python train.py --d_model=448 --n_head=7 --n_kv_head=7 --norm_place="pre" --rope_fraction=0.5 --bias="none" --init="uniform" --init_std_up=0.0168 --optimizer="cautious_adamw" --lr=0.000932 --beta2=0.99 --weight_decay=0.0 --decay_shape="linear" --train_tokens=901300000 --steps=6877
Each number is 500 + 25 x the weight over its row's rms, rounded and kept within 0 to 999. Layers, rows and columns count from 0. Numbers have three digits each. The size before them is the row's rms in percent of the matrix's.

# down: layer 3 MLP down (transposed), 2688x448, rms 0.032, rows 958-972, columns 280-335
# gate: layer 3 MLP gate, 2688x448, rms 0.0367, rows 959-973, columns 280-335
# up: layer 3 MLP up, 2688x448, rms 0.0351, rows 959-973, columns 280-335
down958 111:523506471476491470439502518468518529513498426546518518545531514510469531530452493475529478518482460491510510489470474484492479477515492499540563520514496508479478534493
gate959 103:512525514476529504544500509488503493513477489512488485515455530474515508498497518482491497492479515509491578539498477529513484485532488491554545480436502522515539464469
up959 102:481530479513537526494463483531472503518440496453491487508479569481510550481473534481508524502539497486502504522513467512528514490507474488478511501543465541498523511526
down959 107:495498471486472523483496506529490499497509473497521482470504489526491512485525493495492486501527483525526423497478492495512530526474475484452467523538509484502481473507
gate960 091:451493518497497436525524507487444489481531466519504525491485506494477490537561461522532456506582526516478522535463531482495451532488510483486484512494512497502512472529
up960 085:468517472457506478463517472458499481512497519482498521474480489488506514474488467497467502491511523467482583536474531534520442485494523530504539473521531505498503510504
down960 082:500494484464513509473518488476553519514502507486496530505486493478518507484487499502464496502452511446504548533521486508512503466498512547510504507532516486504511519492
gate961 134:487448515482491539466498523480486517483479498500517453527539441503479522498484502475515550518477544507496487491534521488525509443490471500567510517493464502541504499488
up961 129:489453485536454494517521506526503488502526531547564494465497490464492470541532533507518545501477560511497511472493487476473459489476487536546496490492517493480492501495
down961 132:509491521496504562518528508475431484488501517512526500502514436498468475486528530474490507510480485480516505504513487437510497448483535488521508558491515492548507510472
gate962 057:524518520491530461518500495479497514446449541496508455518509497515475509516520473483489479471513548500468497520499504523516513526488507500516534477493504478484479502487
up962 056:488481488427457472478483508490518514537478460457483527502541524500480486463460510512513498489501523450482509542476486523528484496547525514476472527458468502496551503442
down962 059:474517475483529485487515467545463527496509493527530541514520535487496486510490497518489458472501530476491498490505457478459510490492491480499521482520467519532535494448
gate963 087:466494543557502486419470488541497519492554471476484539476500525492473499494543530503489475500509492490539512469504488480528518479472484507495499569475502511494495536527
up963 081:500537506506486480519499476505509512503498475476498508532539515505508496548475491461523466513543508536495515467555517495470478499498472488487507494459564507473477474511
down963 082:474533482432502520567515507470494507496471522498458492501498484496521483500490468514505543492491498536503486523501488477480503497521486474525487458521484508518556472540
gate964 114:497540509485489515506489472525545476490539494462518474510458497508481459502499514507530536446532515517498492499518519553500441488490502489528500496498506462507520502495
up964 105:473525480553502528540486508460496479488518475509473515547528459508501502489445508520502484532483505494485468470519509501545493480492530504502510492516502458455514514521
down964 105:487473475528495488517516500461476514522483507557469563515533517499505526475478489505492491566446515442529512479503492477510552486496494492477502478485507504471476502515
gate965 115:494483451500501496512539471520473530503493505456491549488492488465481482458512501499465506474499498492493505509520491466488505496532470532536468536474478541499493493486
up965 106:494537538522491504501548511471520504479477472463520535490462493553451461465527545447492478533492491481504478539482469501512536511523491588528497516492467490499425522501
down965 108:455517508521493502482544494503524468483504493450504505525443503576531474482507511490518479526508498503455512505477490506481533524512499572520518502475496522467505469462
gate966 118:484495524457457508520525492513519507479476499464486518478490502506469518485451541458517502511484461549521461523562518513518524499505493495570523567475470495553495512514
up966 114:532501482551489546541492481515531485503492516490485539527504495522486523530493532487495494482506540495511536475460507491548469502529513525516524520497503551524483481481
down966 118:526513491528505503497501512517506539485524524501502515503529492511511455543484503538515499499470526481519500479512533494517487510485500527509489513488529535555471518475
gate967 061:512531465486463533505496494467488529494476541458500512512424483472482451462476501481517474465528521461482537538492484524510456503504501493495495459445541520494472496484
up967 060:487517523493481498477453508506519561484497455521522506476522471504459501535505486486474463473516417478515509468483526530521505458470508524491468493516494461509536548488
down967 059:482532482498518503461486468545502473541493469546488504492498497486538533521549511467518502493498532518532516534486497537518485489488501489457469480507508474485547526512
gate968 125:485514523519499518487508501515542503476503537503495480456570520553502530565516531503515495481521491466482475487528480477500506497509467508522474516518514572511499535489
up968 150:540499498503486497514501483516463454537500457529510492547434501487496455483533438503523504501467501512481513509464530515490507502511539467479489513468497479482477492497
down968 137:528513530519505524494489518503549497497507516519494455466580518569504535579505498509510496497520472461496455492563527474490490500496485511508477513511521546508491529507
gate969 127:500527481497494491449505503505487518531491487515472529510471479500502523508507492513499505499514499517473536492502468514541538475532503450471426577527482524556533493459
up969 125:455443489504540472465503507495497503491494488520529507507507508510486529448506462489574492503484491525505477535483516504517573520509524522527489537464460491482497510466
down969 132:496533488490480514454526455514508464536517514493486502503468441496502487511505492530510508513504488527477494471516447476498488478517502431455447527472543531559499505505
gate970 071:440496511458522496514526508448503489540459473492526500524489449496498509484499532462552524450479468484498498496488498528536591456432478529502467479474474481485492460505
up970 078:491486477525492474522506501505461487516468511483478491491494483522533529458464497489562478488479422502492482476468471508490515506481455531451522497548460536493525493514
down970 073:489515490488498518493486495474503526495491498545504494520518503473490450501537469487466493475485569525513532524531481471494522487502525483505464475505517516532510494524
gate971 132:478511481476494498475500470508433493496456516522510543488446484444481480451499480504550506523468478528499520495486468524522511523482468506491530498479475498495500477487
up971 126:554472526504516545544534494520489509523500530482516448527453485497509466483521461496473525515497530522492469521531509562470473497526524591488486537525449463507499525504
down971 126:512509492509507467511512525529456469528492518502547530500449497456517480450514499527539499530469474526463510490484477533500512519489471527493531551487474510520517495529
gate972 112:512497511523493459516542507521484504502443497486511501493498504473515541550470476483497480526484468526518502498500518514497477526527529460509447514536502490476509483456
up972 113:512491515502503470481512512494506550523520444500556522480514498535477516472503483511507556507464519506479456490514540480443495465474512480522470536514501503529508508499
down972 114:474499527523510505517495495565507516485508504498459483483498439492527484458485487486521449535463504446495515496484515487505507499516532459513510483514488479464476533507
gate973 065:481505474454511499495483503489507517487511494512494505484474491505463450519483499475574526504490519481487529547470507547510456553469465453502498474453498513499541464473
up973 067:501518477516521506497474497465508518481488470493477504499501500530517482504502528466487524504501485500511524498484485471507452542538479490488506523472519517487541491522